Each number is 128 + 24 x the weight over the matrix's rms, rounded and kept within 0 to 255. Layers, rows and columns count from 0. Numbers have three digits each.

# k: layer 7 attention key, 128x160, rms 0.184, rows 73-115, columns 0-159
# q: layer 7 attention query, 128x160, rms 0.186, rows 74-115, columns 0-159
k73:135096130109117173165102136130092111139156122121130144184118166132125101131124142104140119125114119155151130149111115109161140124118129121126157122133136083138102136160127126118165128147116092099136101109145145154103127115121156153105162108120145120135126123137157151131114129120124149125124107134138150108143158138122122139113118101133156115117134123110117115120139169134141148129160123112132083151140113115157131139130127091150122129116104157124113128106088118148164112145062131
q74:095113142135067089103088120198111119110138125100102115106191152090132153116160139122115137164153110146148097100148114128120156082167121080136105135115106100136144144100110128101080137147107153139119142199080146131090158157107099113101185114133106154126135121128144167194134144135110146140134119108136155122167161114097138127096133119152074144101109163116109159147097147104128137108145163107113131091116143092087176124088144139127168102157105138093138122149116154112128124126116150
k74:153098136128140150166120119083118177141107116122127137125091145099099111143136108135114155115140118110166111124119111125135165154142129097167121161147148134106131162139109112158167107116133108120111138125095127125158138126109104112122092143103109141131123148079103096115140174088125137135130097175127120147122114142124137103115076092143100120099133140120128151119117154172119112115102136146115130145127114161147172134145161109119135120106124136170105164111133131154101116133112115
q75:133139091096075098155109142178082067082120158134144131126152155098172117113104125115087088159095150168102133138126167095172116136126140147147183144139150141102129137084133107049107091147147128097166073125144125173104140126138164115115113110138157144125147122104143132140124184148141120108126175123135135107111132108159120130127122123115113141144119122137149098120182134126108141133135113148145107107145083141145113089148125134172104153089144134106137139129105132124136105128103141
k75:139134162067159136119132185147114131123121090108133146153116119123129129080124102137086129165134165143129147132125121110149101128137136147116130150106101167150111129113137077149105164110074163136133091133113105127139133121081130163154156163106116090178118090115147149109125150083106091138128117114137107107070154129111141104148176149101133119145120089115112114116119095143123119099079158135083136126111118173145077119145134131096111125169158146120093125171115147128149164107123121
q76:152109139092099148116088140107079087121067132124157133132106147122139131111111124107150125120125122118105122168094153137170112180142152134125197144153118104095104108111140162123140139155109137129094071098119140140085142091073086115136149107110122160134122096151120137084140169137107124119123131117130131122079114119147090127174114149099133106111144138157147134141130137147125145083118075130187139134133091142166087126139127122152104147095115133151113102107141159124112119117140144
k76:165129086122147118169168136113126177111107079109137131095117112136159141088177083159100129126138168121067139159147150109132119116108116172162130166121115148118127089102120117149116146145159197149103100141095123176128114167086114151136143168114104135169118078145128119143165147115154173134168163095123132139084134104105098146103186119127097132129068111167100086125132109090110125090157182165090152163143112142112111130165118155139107144158132078095125138133167088151127149078129133
q77:145153109109145126123106100076152122123109077122154167154102101149093099127106099134108145128140163145082142163079069120141069126117123113149160102150137147095182108162162133150101127096154123107117107121175131124140113097149121117141106142123148122151136155096133117157079108096117110165135117157104151128097116125136135134142124146082127065167123119141183069124180113170143127153117122202182099153173111139149083080130127123114070162070156095146133142080086119172120102142159142
k77:147094140095096125095090127123136122123135149149133110138109128146157111152148126132129152127151086084131157121084128159124147089160122117088129180120129116131128109137132103162150157136086115151114122133097138125101109120106123163116153101142114147115112114160101142158128155109160145128100122151140133133072124154158113152113131136139123137136104118135157199139103137077095142122094115107127134115125116107138106118113116128129136144114081142129118094107152191115127148131117078
q78:120148132139235150126156106146139136143133099117142147132125143163137107144121123141114146129120116078136135150131143161108135121118139141126103102137102123089113124145135117168099163148121124118154183142133148112148124171124133137104132165134153122140121123114121176120128135103111120147118120163127126156103192158110147145127145107143170121118158179141068120103122134135091106126120156117113149144128132134123133116146122121105162131126118148102130157124098137094132135129139126
k78:147106122201091159127163091125084129164133158135115151128124175104118150174126150125107199148139111135173131123142163112142204130141098083156147136132120078129092121175114166136098124086134056087134138107124152139155179116105120106113154152151100105115122154127121155136120138125147150099147124138130109102170133117118152135135090125123151118094113165146092128126128175133146104127123097143169169136147142149102181138143110140134137109152060138144141126126113129131123084138134146
q79:120121163160154126108163139226167151107103138131111121124109134140146117141124121125090117128142118113128111113147151126114152109105146132152084128123133106125127122132144103163125131121113123137133165179116138104127143175144137124118160140103156142127116143151128153177145087146124122148157132074152136168125112121110146152120119135148118121087114124114114212123128144106098115156121120069053137145128116122099179142093145158143148156162132130120119154140111151159116126112099112
k79:146103135134171114147126109166145113153148105137139124084146139132161121110148100129110138127121131107124143126157129152127138140126143089125158141181111159151142116079111084167110148121122135091110121144120136101141097137136167131147127153124149135129122149110133122146146134108155166132101175128127131162128132145160097145166129087131130142160120114141118109117100084120138161103102124123115126145134090158131116108173145129104168158130133120119111135111113093137110135154094133
q80:156152140158063104136082127165132081149135137119107100108116120134157122139091101097123109154138112169121113116095123134128110147159126134124127144112139092075173099125113131129089102155093143118138124157110124114109122133130087118133133104152107127163113141119095111107119164172150124107083166144138078099141116099154141124120112137113112111116132128102149128114117135140079143126102161086140144093142106143130152116129126156137136107133135126123144109146137176154129108162122131
k80:160145104138162105135115120146138177147109098152131129098118121096152106105152120125133107165133170116106139138134114116143116111124157109125108160144125146123163079086125063113150162164131150146136112130099116086162153150113141136169153153168125147143133096124090102113137154105139119117126147082081137150066132116142156113137183096126140118153128092143192080096155096109116136114127133141107130134078112209187070095099117166106072167080154124140111128145141109114119172108153145
q81:131135103132126167108148134075085118146131166189140108100139131129150118107134131146155111139128148122110163126114146146150100120109122134127123194125138134148136128148121113085097119158111117131141127127111103137139167128100109119154081130123093131105114129088131142105084121139107147122118125107107122122114138106179122091156134141110149114108122108134147106081120122102139152138130147117180092135141103109148104124143115075115127102081128140156105116088129111105126132149132104
k81:138111083157093182142094143064143147115107141097142151171112086095154131161144122128149102143105169159117130098112106113160112160135146165185147163114120152153156096166128168146133142119146101133127114116162132126135172125098141136150122163155134117126125143120129108098123100103105138120109087095102115113126138124110124091125134119134110121116138148100089093103148140110166094114131149141107148115116112129129180114141105150121167110153151162150167126148175110099183131116147161
q82:102141161154155109161161108163148161111120123116137136140151117158110140157122118126114120136151125137164097106133114150127175136114128103155087127119151132114106099149129099141141143114099136129104179162126130125151135181125131148119116150085131117131124117139110154162114136136158108127119171109090133117158128106111126143110143113124151101135126136137071132113121141107101095110094106144095123136122112152126143158166141117119160128178144149118095135132150130141089186127133108
k82:085144130155165110165185150188123156128136172153107116125136140157120116119144099132136118152117137121124098120094131131139116143117122141162141138109130150102101131131133119115134142154153119151142155122112124115130118134150134117137147135109138153106108132141127130158161139136149125123136150164159117147099149099131125130118142115114129114171127145110129140114120133118111123146124072133110133120095093152098115125129151142112112120172121142124150117131160175140134101129114126
q83:125130107136033135125183128130120109145115147112105117113130153088137121121110127119122118094095106128116104088134119129122121121109118120119092165136164112136130137113135119126115111129107118133147118137125107151146116140122099122126166130164130139141122128144112137105122157112129110137143145115155111113161146110125106134113151128110141114120112139118150126176129115121145134116128097137095149101113099102117108159112130126133108142145120092108110149120147134121137140145128129
k83:162165120086128137097132174149120188114124123106102110082124134119092153111146130150171117131139116111105141150134163148092144135122148166093164171152141149117139138091100030142130163133108150147095097147122126139138114107151102161121117110103101136144101107115132147160135144139136120163126132099091091156088114119120165095151151140102099170162098118150162153113117075141110126109124111148115104130083126150159063109123145122143094169146146094134118122126154138141079137126086121
q84:131144150170138127108132102146130123132130153130102144106127129101146121140103123152153125110150104119155119168109182116161124114126158135084121116142162129119098138110138123155118098144142158124144126122124142102129149150094132140110147123075133146134122127139135104117139099181134156139148105144139109114121135124115111115153163104163153136115147121107120186132112136135146120138119132135097131139146109103122151142127129135137142131151106147146139108133152139122143104154101106
k84:115160166078123109095106163148187146129109151137135119104122078122121131091142107144118098131122137156093106158155131148108146102128091122120140154160135119113128127101098115146165155141114212150085103119130155184129079117145090182144114149102096138097138113123106160111156119134124125156128131095162128141126098114161116120110131140098104149124103087148107122117119125102159141130159106153125125147085145162133126100136147123125099163137115135101112112088119105112114174127125129
q85:142143195128162141135078126119134139146162139116119115132141111149122115140103137138165144138139124161135098147137124126114139137125102156119115074127115116134132143170147146166148135131090135118110153108118175131154035132092142138110091110108152114159124136146136130117140111115128144146070146164094099135099116130129165161141116127075145081163106123151139101102146146135119142144115135139161158165154153090132114143170108076109114123140096111149114134149125128145148135201122141
k85:112067160205128143129109090107098150137110112138109156088162153165106123158165158146130160136135134101159106140143137180114128166160096099124138125185151112132137138160126174104148119146137101161105123098110173105155120106120132104132165115151118145111146139113144140140113123119168128117153109145133127141114099123140147105133084083122097152104125139137137151159126124121111132137174133129105103149113149105121143109145124124106142102115102091138102077130110147143132132106128121
q86:124108182156149142142141121120156093130093118103165127130097145143107123122140139150133106129093108121151145107144111105120118156095108155136113129146161093126145098118111106139085145160179104154136116101137114150098161099121140111150148133116146104149100140166160106138127158122112144156149118127107171123115134155129108113130143149161127119167126139101135128166138097121137140096148100151129124166122089167128134097114101135119109159129128136134139144131162138152101117097115138
k86:165112127078077139110118122114130137116133141102154119134153125134146129072102119144142138117133092137078136079151104125110132082140115157116132163110132104150143116125144101153140123092157153136150152143097105158149130127133130175147119121154125130123124138087127119159096073146138122155151133091084134152135136079096102088133106143130164121121139098134116097138121130123165096128081164175169071129099147122116136094094124096134130107154101146133113135118120145136150095106124125
q87:126082116183131102133123112107144110098124106157134110128129097161119110125144119127157102122132104098124164146127123135104106142112105150139134110127131111137146131102141120117151135128145112158107143126147099122098165113108111145158124089142103138139130115103109139089137105126120138117100126142127108088129145150163122115131124121156116156086135148119143124152098154132177124102111113129177105119142138145122113106132108128126138084127111134106160108113096108130124123092144113
k87:104161119138128149173195143094119160139111150115129125104139094166120151151099177106133130135135121149147119130138078095115138117153118094129147152136096168151109127134132164138123142134112111110105139105109160112145115128139132131146131116119102124128150120093118097109148144131111152141120125137143151124166154114113130136138107137131129158118152139139085145121138141124111109152100156148142126134144080118099181115104141105115108137108125175121149159096148088105147093161103125
q88:103204144121112161134107132094139109141159114154128121153141105107099100100156135153092124124151112122090131111134121198133124112112185117135124113119129156166161098098113121124126096077138154156121109113174164137129106118127089124143140140095122132125147133095150171142124102104121127118131114115144140135131136105151110130132132146150125139117119145157110102095124124129148119164146150139140116163140134111161121100124134115131120095097089077144123143109110119118104158116151115
k88:107130096100175172151120157106125082123086130124098123120119125117143088153138168122140114114118132122103099144118117153141178113112129092116112132122137147151121184137172114111106144147146147126144136104078153123141164068169128177103150110086141139102142104159143155139114148123101124130101087167117121098150110148111147114133149143137084148118122125084102157113121181136121121139153139137155128128151130154143188115203146094112136087153118171130142162099155134135113160176131091
q89:127115125116156128119163129104122127165167140133128101143121135111178130115103096143139128130123156151095169090127085112112083105138096178180125141100125191122135141102080094110146111139144130097122130132067092130130123156137135115175106126172181112175130151149123104122089132115146150141131167100111163125139101134147057127145187124131161151115133103145123107108114118092138109141124151114146135146093061120084091129149095120137145121146147112137139126123069092103142128127128139
k89:159199100142123171118104137183131177161162118138110138166148158105108125134105157139084118100073109132135176146134140130135146128139150119100162133120151108130113090085154096063149161139144111119145083166161145147119181166105138127086165100133165101143124164107132186118166161145122110117107131138131096158143155125108146121130119098138127084123145109141170108132155135108144083093102114098152153112112121126139153140102119134142133142184134175126091131158122128109155147137150138
q90:136135122106127111151086135156120090139150117131155122119100128143152121148121136129146139160123120135118158125120096143126106136141159150099147124089132131121165148105117084104150152119129159093113117102118131144135152139139128127135148137116121084156121104134133118159127116107118132111130113150112111104169155147155184095151101171113168138110089101108137143147083172139062101156120151131128156166104110098153123114156130133081151124106127120137113179111138157114143122153120142
k90:113121117110077132168136105138141130143177098131137094159155135096097175147101103131101135113103138091065151106128145114145133116087113086162138161141153146165145152134131148117106175140149153127139128118132114086116153148176135129128115113120086147083095124147151183169093165109106105151117115132138126108138131078116144144107136090114142129110103087134116135160114115116115123128112132103160139097137111121119170136151137120149113138153128149139126111139117128106115140153163157
q91:151140162094101139122123128090110107096126113110085113103130100134141105134191124102145138105169118095118142163162141142116151132113136098134090130124128155088151157129124124131135068128181130141113152137118118117106123076141112140097133108156115155147120111131168130146132138103117164175113140147157112119131147133120132109146119134136103115108136137152128156154157108141146110116103128119112115113136121094119155128137114144124107087154108152124112126139123126134141150124108143
k91:113102147142112116146149090169139120143114112152118147161116151142118115137138115131144142115141123086114137144147116147132122109149103137131144140135128149144087140117152110134144129155117127139140109152147129140120110114132169112105097122096101142136163101100101138128152121151143132148153152117163143148101085126148144161121100149098105079153146134129102130111116098126158106105118135153122113121136133091111130154129132140125103106087098128137123180127137094149130126159098097
q92:171116077059081128199165132075134105120142123133112149115090160109150128150149136132138116113103146137194138110114123129122145155138155143139130143101130141124153113136109144139112136124173163167122136151122141124136093175135130097138141113184119131175120138133136115160132130076102122139131132130131111102119127118137133092103140143157104125123177126120087101129117100111086136134167111155136165143129128151145148135120107152136149119115099115148126163103159133139131130104181153
k92:154155189154104135072121097137121110106108115133100111160116140071136109143113161130154132107106106134093121141142150135133122107123151139146102158119143120136099122151088122136153102158161139106161106160145129118100158128132121114116173119159150128169122138158143141108114169115118143179143161137141146105170122134132118150132103131112154109105117150104130127146148142104159104153105140065128129109131132144123157167107167127105139091123129114125178107101141166154158124162108087
q93:094092107123118170125149138122120114121111110126113091096125113166126080109172122095157118122118104121104152157119128089135114142151136117106124191120162109138136115107107105149114118121162163101108115165109121127155143110175105164151121096096121112140120149111133176083157130140151135115149130094156141125145139149150125125141148121127131150123115169170098172111155121091126154083120145148148140139138110091130073118146137151144094121126124120134124106096143107160118117100131165
k93:137137122202198200108122127075104097133153091147142126155108104123117137137100080134128144095147090101104107120113129143134080090143120122140147094153112179131085128096127154154122099136166120129144128094160090104151084118093128137156135143134131178091132133081099147179145101148126164077138115146159137169112096123131140184104138157104179117130100118154160116146115086143135104106110114124156134136157120162134156104139147157121139124111090099111152129114141141136089120129113076
q94:122111127114154116118120192186180145135133149139124160118105127127127123128132135170128113139098114103138121087145121140126183135142119112089095147124122121138144147120119114176160113153102148147142112162156147124087113119106159119098125138148111136083150103167134140110126125145159125154139160079109147156111135104097107127136127084127147153127130106115087140101089129139128139144126079121091132154096124140166162138132158117137149139100081126106131143152135111120128146142141107
k94:089124177126141131111143144095134165109136150125114119083115087152140120142146147132169058093123140140112164147126083119122133117129141141125120060101122108135136112156091111120149166096134155142113128084100144130112131090123115143152135081088150157081103078133158147138125141108106110165132110109125141147098121143101137120141149146139102127130146119123154122110118127117130133143149132141123143174134137132127115075132126104111149117101123117133103123102146071171097127082131123
q95:176177133135166126116108139087152114123124167110128117106130118127125128107144125119133112092099132125127122090130173107090142128142142110090142111133128119132165110134121114107118150118125150102141119148140127148104131130142116120125151124155160135137123136135091160114116115115161126144122107128132106145147102092101171120137122120137131132100120136140108156125119123118120142099139122134109138154150139133093103125096097150119121121100202143156113092157153115101126088132159138
k95:134130103169110108160154082140140188147130131153132141184072073133141103089174116136179146127113092114089153152099114121130114084112088100160166139092151129136131120135151146155129151121139149142114137110127094109165158087126119134151121168125121113153139127117127135152138119124120147100137123133117144160139118161131115123177161172100110133129133138118137135126138150132120154129132119139133123105132124138138115102110162108151114128138102120111132123132103086127094176133153139
q96:104110105112084114123070181141146096120138152120125140151134131123146130113120173120121133115112121141121128129137141091134127144144099144100158077121161137117093154145115129108130180119102137119156141154138139140146119138121095100091151144151117127135170131141150124143136131127093119134142139125129095112123126098058113120121149128144090148140095163128116145090114124126168139161122099113147175189147133127160132141160119092131127114077146124131135106152096101080126091130105133
k96:111103134144152088110180087118124153145118192139147134127068135140126134138164147091107179152134122109109141124132080135129090171113109133117127116131136145105090126121131138115128132152147128140109135081150160116114137084112130122138149116124151161123129112133110159115139158130103130139125118132142140167110102102145093136162099150133197114107123121136161111160152110110117132122109143162130133110129109144135152118143129091142127156112176134108088127096155145112115182128105181
q97:116140153098158160106131150131142150130089131129127110107135091108116145152114092135130082151120077138175106145111162120113131110125152088105125103130116109138084129130121092148149116111136118146095127121092168151137158133149116147101098144101134126107104151141136171133112120119162077123111162095141118103107096152115146113141169123140132164114137147171155158148150166144112162178131118112130134132146115127108150138142162127113126112149150152120107102154168167140123098115160087
k97:114139087132111132186150134113145192125118147112111147179147074134156174137176100145119132144138129104104140159159133158118106156133104137116111144109140156161166108072120153106121133150084175151104166124079104116105153152172116167168171142105112147119137089143127117133127095143117112102138140141119127140080129126122170109106137122084120139132158138084105169133161101115129098091125149119118169112105138126119151131151146120155137162137144139126125112157157122140164128110126075
q98:105174135157093111123096118124140125116168128128097126161137125104135145179116107129117115153147118118143075140145120163123148125094119142089148074136139116119129163148120134133154124137136136142110150117164145109132111071114140107092102124120136124158164155155119115128111146125142127136115127140144102149158131129130115078132140111099116103135131113131100138067173145144116145164126147097128122112114137112088122177095127122105114106105089104168136125099114148143139127128120139
k98:136098170113129128132085147113138125179118107144134127084119143135133110127121131093133143138135120128136112143152141128135154129146104135118102106100125150110098156124146150108146100115161137138097158108108134133118119126142137154168134097142150130094145125103147144129116100149153117131145165138127090112121113164109140133165093100152111179128134110135138132151191134162118126116120121116129103152143163131146155094182134142114153154156124115094105171177135141105139134126086125
q99:128166193097134088100074111164160139118109129157114089134114124139086131092140126133126118148134121137138126152171127106145126136141164110131086145134129145131164144100120107097128080138118132112115126140111091131140157172129128122162114100136130103134150155145107152113146162103130094133108117136111152104087144158129119094132120140152108147129143128083135137156131128126135111141147125182129119119104156127121111141128134116112115113122131158121080138140157103130106112122129143
k99:107061120136127100168141127148143107109158125150177132152112129143090102124127124156178137122067113140114146132132096140147113147080153117132129110141104104172110123122107130087131155094138114107162172112131154148126122140138099129129115129124126156124145096159136116127138160191148129103106121145094093183102138148124134145093100118156158097132105098109140102094155094128123144150130144136108142092124123135169122138109156123130148143127137103126173153134132099170131127127148144
q100:140166091171133134172151134129098136159141143159071098091137138094129163135166137111171123137139107142124128152130122130144131103151140120117154120106142115149137105113117116141104126113143139099112122128120149110125133123125092104142132128133115092113130146146093140114122137112127084103136135160113123099153110085126148111111139133152136141142089142102143115101113135095117123137123142134134107113155122114124078103114126136132114136100130141123110108119110101117108133155107118
k100:117139150145122121126108151130125150112132113116118123175117109144133091105127095110115139141137119149110118101119113122105128133127100116134137137066112121123143114097129119141130113143086135154108126134105099139101135122113106129097141158097089123104165144117151132122153149090118122148113100113119132144123114091122139141130125138116144141130151140151153136114140145135118102151126119141145134149133085154145157146108162137142109154154129134138125111153127178128128143137142135
q101:114088106118088150142097139128122115134090151126100105174079090132162167139097142111102122130118095116165103125130134111143146137111136153145168116118105119109159129107105121139156076196093083115132107127121148111144189137154139118099111122143113116143104141160115138128114144146095118090126137124082123126127159121164130122120121116119111181122125111108124168111123149153102135096105101099110153118150161168092137130132127155180109180151148161121139115099139143091142106122131120
k101:141119099099102096189137168139202169124122109107138133131108111142112152143124147135087147144133141144167161119156131113143112125116119154108144116113141144100138107098115156133155122099139141108176153077152123102109132170133159114141120134141121106149138144142126105115114127084143093159171115137087153121130070109090143109177142157130111105109126124134117126138115140126105105117109138116110156118133135163155127119137145151112128149150159130130097103138112107118149107161141149
q102:125175082160129117111096154069135143131135125104099140109123171095101150125081144127132134119129137091098141148113131155116114132117138098117115133112161144173137148162140120121160117118156089128132114112124103119134115144149125120131165142140099122101124109155129133116125116139120121114087159127099132126111083105146116099179112116125142136125122096126135107126122134138128126131135125102157108095143127148124159127120142096120101143102128099140083157100099128179111123153150135
k102:102090105246067126120165050109125127159137094159117147142126133139130149141127106095102127160141095133164163158125128134138096149146091124103120098139111115116152132113104174154142153144136088094144152116125132106103119096125115135076119153133111094125132156083164142087149123104122126134123094128092129171180149139147124140112163131153108136168148132139112162102109126136113150154126135104157177124103180126127125116132085132131142128100151121153126134137123122112145141127134136
q103:108192167089148163129151177154134123128134135110128076129153131120164094106101153104122116113125115097118162073154112097129167143078157125125119137150181125109165196140130139145115143129135100106119139158138113114122149096114148130113149138159131112109116151135107125119129174127128134104120103138131158113129137131128149125148149137128128062113140099125095112124095098105129097121138126126156146122175105122153133156125127125132152122150126111138153110094136121126111162113090137
k103:125111174140126087134163134137136130142094095122111147121099125167131127123131112123134131086077103097114155104128129105111109110123134104129155148126096122156154107127113117113125145133117150108132119111123150168128147102130109163128125130114150110112164146091141154115118143157147147131139096115121122121138156094134112136147072124154152112173124131143182151136112113154128093107106122110140110161174115137118110089125082104111128081144088120103074130124111110124126113138115131
q104:147058126112142141143110142136141146116123144084127127146140142123125131115131130124173126114111113113125095119137110168093121143095124117151098140126111122112130117151174109106141127156120120153119119125154121146162079099117141144115165144149118095136139108092130123140107146096107166112137100106164159119133109132138129166122141100085107167138146152136158113119091155130111126119141095135149137143130117129142063126108117127150137130168150120099133120135122111162140141127111118
k104:152158086127146108139144190080102120139122110117112127093072152142134129130154141123132127129121177141128151118137148115117135126132145136101124152130157141119141124135127174113089102134128127095136094115100139110112118094138143150119112117178118131137144123178111151145138111158130124110157137117103127165126140122123156091151165160122172125110173108139124118126121127142100145068140136169108100122114154141159083121129122125132118114113104127143163138097136160129142109114080136
q105:155139117135158159131150109136142135115175134150158146127150108142124123105128108216107109129124076138108079127160127153116137145141128118168117154125146121122145113133154155146121130132117150160140125104147154139126111121173123126148144127158177114153125118157109103132101138126135149128152139143128136113116136162105115080137122161089110150149128114085127088148109154136154155110103141186105100155079131124119096122128155138090112141135114121146145121127133129149105111121133130
k105:118083113148130174067117135134108122136131094160158120077159144161117183130110095118165122133105167136141139103103138152156119124135142124105119151158117110124105139110138116142123107141135129123110142137116166140153143160138132111148144110105108166103132136125136113170150133122144127114142127140085129113093088166153152149118088102186173129159197122148151135122091110118163138134111075138127140099094166063141126144115169122121144101141120125111172170139173124142121125128134101
q106:159141130066131121169172159163120108105115134121133131113110123133131118101116137128106121177134098089155111101142131106124163111130143108131103118100156125104092125159137119139115088159101137123144134123150094129085151128140113182113102086131100103153142077092129114142142118120125081125125134122122138128128165101109134141121139146145142093123140130167128131105084088150135120149167141123092125092113142122179098115085151138132157158133117133139152129129133132130107130112133130
k106:117145126143144154114165134146115109126089127143158117109122104128172154136103158127132122107112148130127145102165125072124135099089106141126109095105111109158108134108128184153134126118115171132133106127146146180112143162129151173140095136164126105130090136134140168138107108074148138140113092141149125101096126135166161125102142125107131149133168127063160105127166158131134118140155119128138102124131138081134126098137096141125111120114134131184125090099131150151181129157102114
q107:127117161139144118161102125169127099103123138100123102091114128147158106148133142127098098115130123111119135119107116143133111126144103146092129119116120132149161137117114132147129118088119117109135085142106163119148124140127165158130124158152088121071122170121149091113098147099146126153130103146137085102104102094110130107158125096130157114086114120114132140133155135146104117139151127130097159102137110117116180174138124164156152158144125145151109114146147155160135128132134144
k107:071126144120137082161114103123110148141137129114150098130070055080150139123133123117146102164125118108153175148150071123151148134144109139108150137153160128135155132127148129119124131127107083153163111117088137115097113165153118146126105127143157130138119105175138114159105148123101154121145126131122141114189176146174133118093153197100158111117129069140151141104116140112117116128158163103113134111108127136109157160144092165112180080115110124138101131124186132087160149136163128
q108:133140093139164107127103129156154153138131128136154135145124118091099150141128127148124108119107137109131126131155108122151095138113130140141139114148159120142105106149139097134142154131112091147132126151135125165120148155151153134112120120169106112116135134102132099119101135128119144126118144120115135156131126109110121146134138122097087136124118153126130111093115137106124106119154121131183133101128124166159111099145149145135123160134106135122134131119112116105141106113144113
k108:110145139111110128144122150148135063106122127106121141105135089119160114103139114133138119163130146142092167123134162168118133117134124144118148123104095127091137171129132084061121126126107124107132122125112121134126136098123155127112122152147139116149124155138141125134087128103104099094106092130148145117162160086131121109136153108145149131117150163096087107156125131156115108139120127109106171104126135147114106099113147120129121150103124148129138153119133097110179138143108129
q109:108191189082101139105136105106119127109162130103135148151136092118111124140123124092126164145111109145145142116155102137095151204089145141137143142148100169079110121154118111141119127159167168150118152127131142148116136119152156096144151114191109123138149147112126154151156141166136141103155111098092150123128126132120124153140113139150100099103138118169118098120154083136120178064159160104150115148107120125152151104140143148126157153145138133120155127143129134130112131143127154
k109:143095151086194138136105135170137120173097128132155135118159127098159099139112142104117105119085089119131145119117122122124103119155162136139110118146123089103138135126106086102111108160197131118114154120128112144099117074124173119108154100152157106101136131135134114132118154139128139100130155134106119129142149177115152162127091139124117121099129190131134142159142133154104124137160122137155120117160127105117055129148100141136112115107132150106144112136093146126154098120080140
q110:152075122162103093165106148078100136137126066104165127131082162099140119155084131108126112104154144118118090089129136099159118143153128101163138127136106159120123154128151145123119152117138151151140152109137133152145118139103103128132113158185116082152137158105078110098134098168132135111127140132115113112180137101137135131133107141109113110107116150131130127134152157163131152120123102142131133115146150143134120132126108120143125140104185139133103109105116139131093118132157156
k110:137150105168126176129129052119118157108152128111147074078127133106093161145123149137117151101103130133160139110093085134121141117137118146133145129121135148131114150131126116137131145131146135130111149128108114141150127130140137113132098147104114129128183126154110119122098126133181131068099123136149113154102188165124139116167133153106135146160108158126138129155107140143109108158103161126137107144091136131086148118157136136128122138110147116118142113140124138098148096127103149
q111:146128121150166103152125126124125148123133128120125096126141116090118125116136130119100114157113138130165116112175113095097118172119171162155136163103131123085103149130136134107103113122131129149146140096139132126151106127141139111140147154099136150120125092107137128166121144150110116126132147171090137119132146165152132122118129120105126136124116129155153123133118089103135149113154153121115129125135114140131090115131096161122127100141145133097121122092131113157154122135130144
k111:095138094158165092120147118161065135126097114172154143157146126128147072136083142134093172090160128078126156132097122093089146124123128123087132129114154103128145142070138143136159130114184187120129141134141127042090146136114080162142120123145086118090146129110132141118175085113124158132139110123159105148148116143132165141149113160102140116142132067106137157105121112133167128128141124114147096146093131155138145141125118142129114150142163091152130151119101123122081106094115134
q112:154134165171172146082116138122118121100140139106122106148119116130150131112141117123115144124127120152101140145128133118102176137160167097136128142128094097119128101112150159180111117199156154132160123161155130099110128117150109109110156135113126140169126152134113152124102123084131138134143084150124112123147140156087116151126096137109114102116141141142080115120153111142176133140129124125090143144144088123135099165121134107136139091112106133150133129134145154148132085112086119
k112:150127138090109173153104090145171170132113115141140149117097120162099120097132105173107159068153110161136135131099139134132170180096121107141161134126088134119129089101146145168151140124138112117117129166110167137121114126148102123124158093135123147112137114167116144141156154139160142115123124147177106143137102128083148128134115078147085087128117106140140115119116171142109155106139116152145098130085138144159134122139132110120138137126080164136106105140093104134136133114119142
q113:102100128168166116140116133158102109133154120104132119121154094091112139104153127099114168116145120125126126130122126112128093154152088138120163118131125104154186122084153102114125118155150140115168138085093118139131138132151108170125153133130138166134108104126145135106092131125103139114116139123112134100127141124133136147143106144148120172158113165119137116150117119108096145150098173149126118118176153103109112127110120124131146172108098129076162140120102123123099143133123128
k113:106152131120118109126126170156131145103106127121152156106135148130137133094098155129146101139139131162140120139139152127130167147177148127121128145155150150175167147096114113145140108148059107124119099153131078155100111131102135136133138122117150140093105125125157116142093130136130093144105124138128109119094118090069131121098129114131149134100125148112134090139123117154140114127114130138151111144114106143153110154159114149140131105146136190140129133147123159126103147121160152
q114:152131132129078126129174134153127128184120133149101130099148092107168159156111150141164094137130126119161170105111158122114143111115093131118117117127126139154144135078115145173096130141115091151151112124109126139156122176128149129194113166148098145124151161149123120087093131130137151097138147142153113128145106135140105118103119124144106152102097108117124134091150135145104119140143120129093118177133164175142159083131131114145166163107154136117110118133099112098111097115108132
k114:145124122136139089149101140118140159089135139113145178113110144095132133133106191137136103137092150100122131092095084136119095127096117135155138082092120122140139098121100068124148115117106168107127109164158136101091199189119182130152102120133106097118106128151171095127137143132123107149065123109090100105122132102139103127141133142162190111106114135111133116112114139093111144194142138120137171117132135144132166166132165138109144144099138125125100107126148149088089136125151119
q115:128118146084180101156141150172141103092105102117136155145141138087109110086182145154113126128092103115123142117170140135088147099129142124159093150160116091133117127123162123134108159107113161135082153159158161133147106124171147120112149126165146139117092106122129103150133154116097136151130127134128129135149148104137115142115129160157171100102109137117120113150151097137119100139153089130131142122120140171121137148126103136087150138131084108122152117123149163116125105111121111
k115:122152148139130074104129113142101137132125130126127098101112081138100102120135107103139138128138105152119141139121125143139152121139147150153127154152095092083172131108143145130142147104139146119107127137157085159104165125091110152185088103139128133119116138133130127092123139096123132149164091151139122124080138117126136094150114109144126134120147135129098160131087165120096169106163144082119063128138124107165134143129142120115119131127075129125166117102137117166136154103090129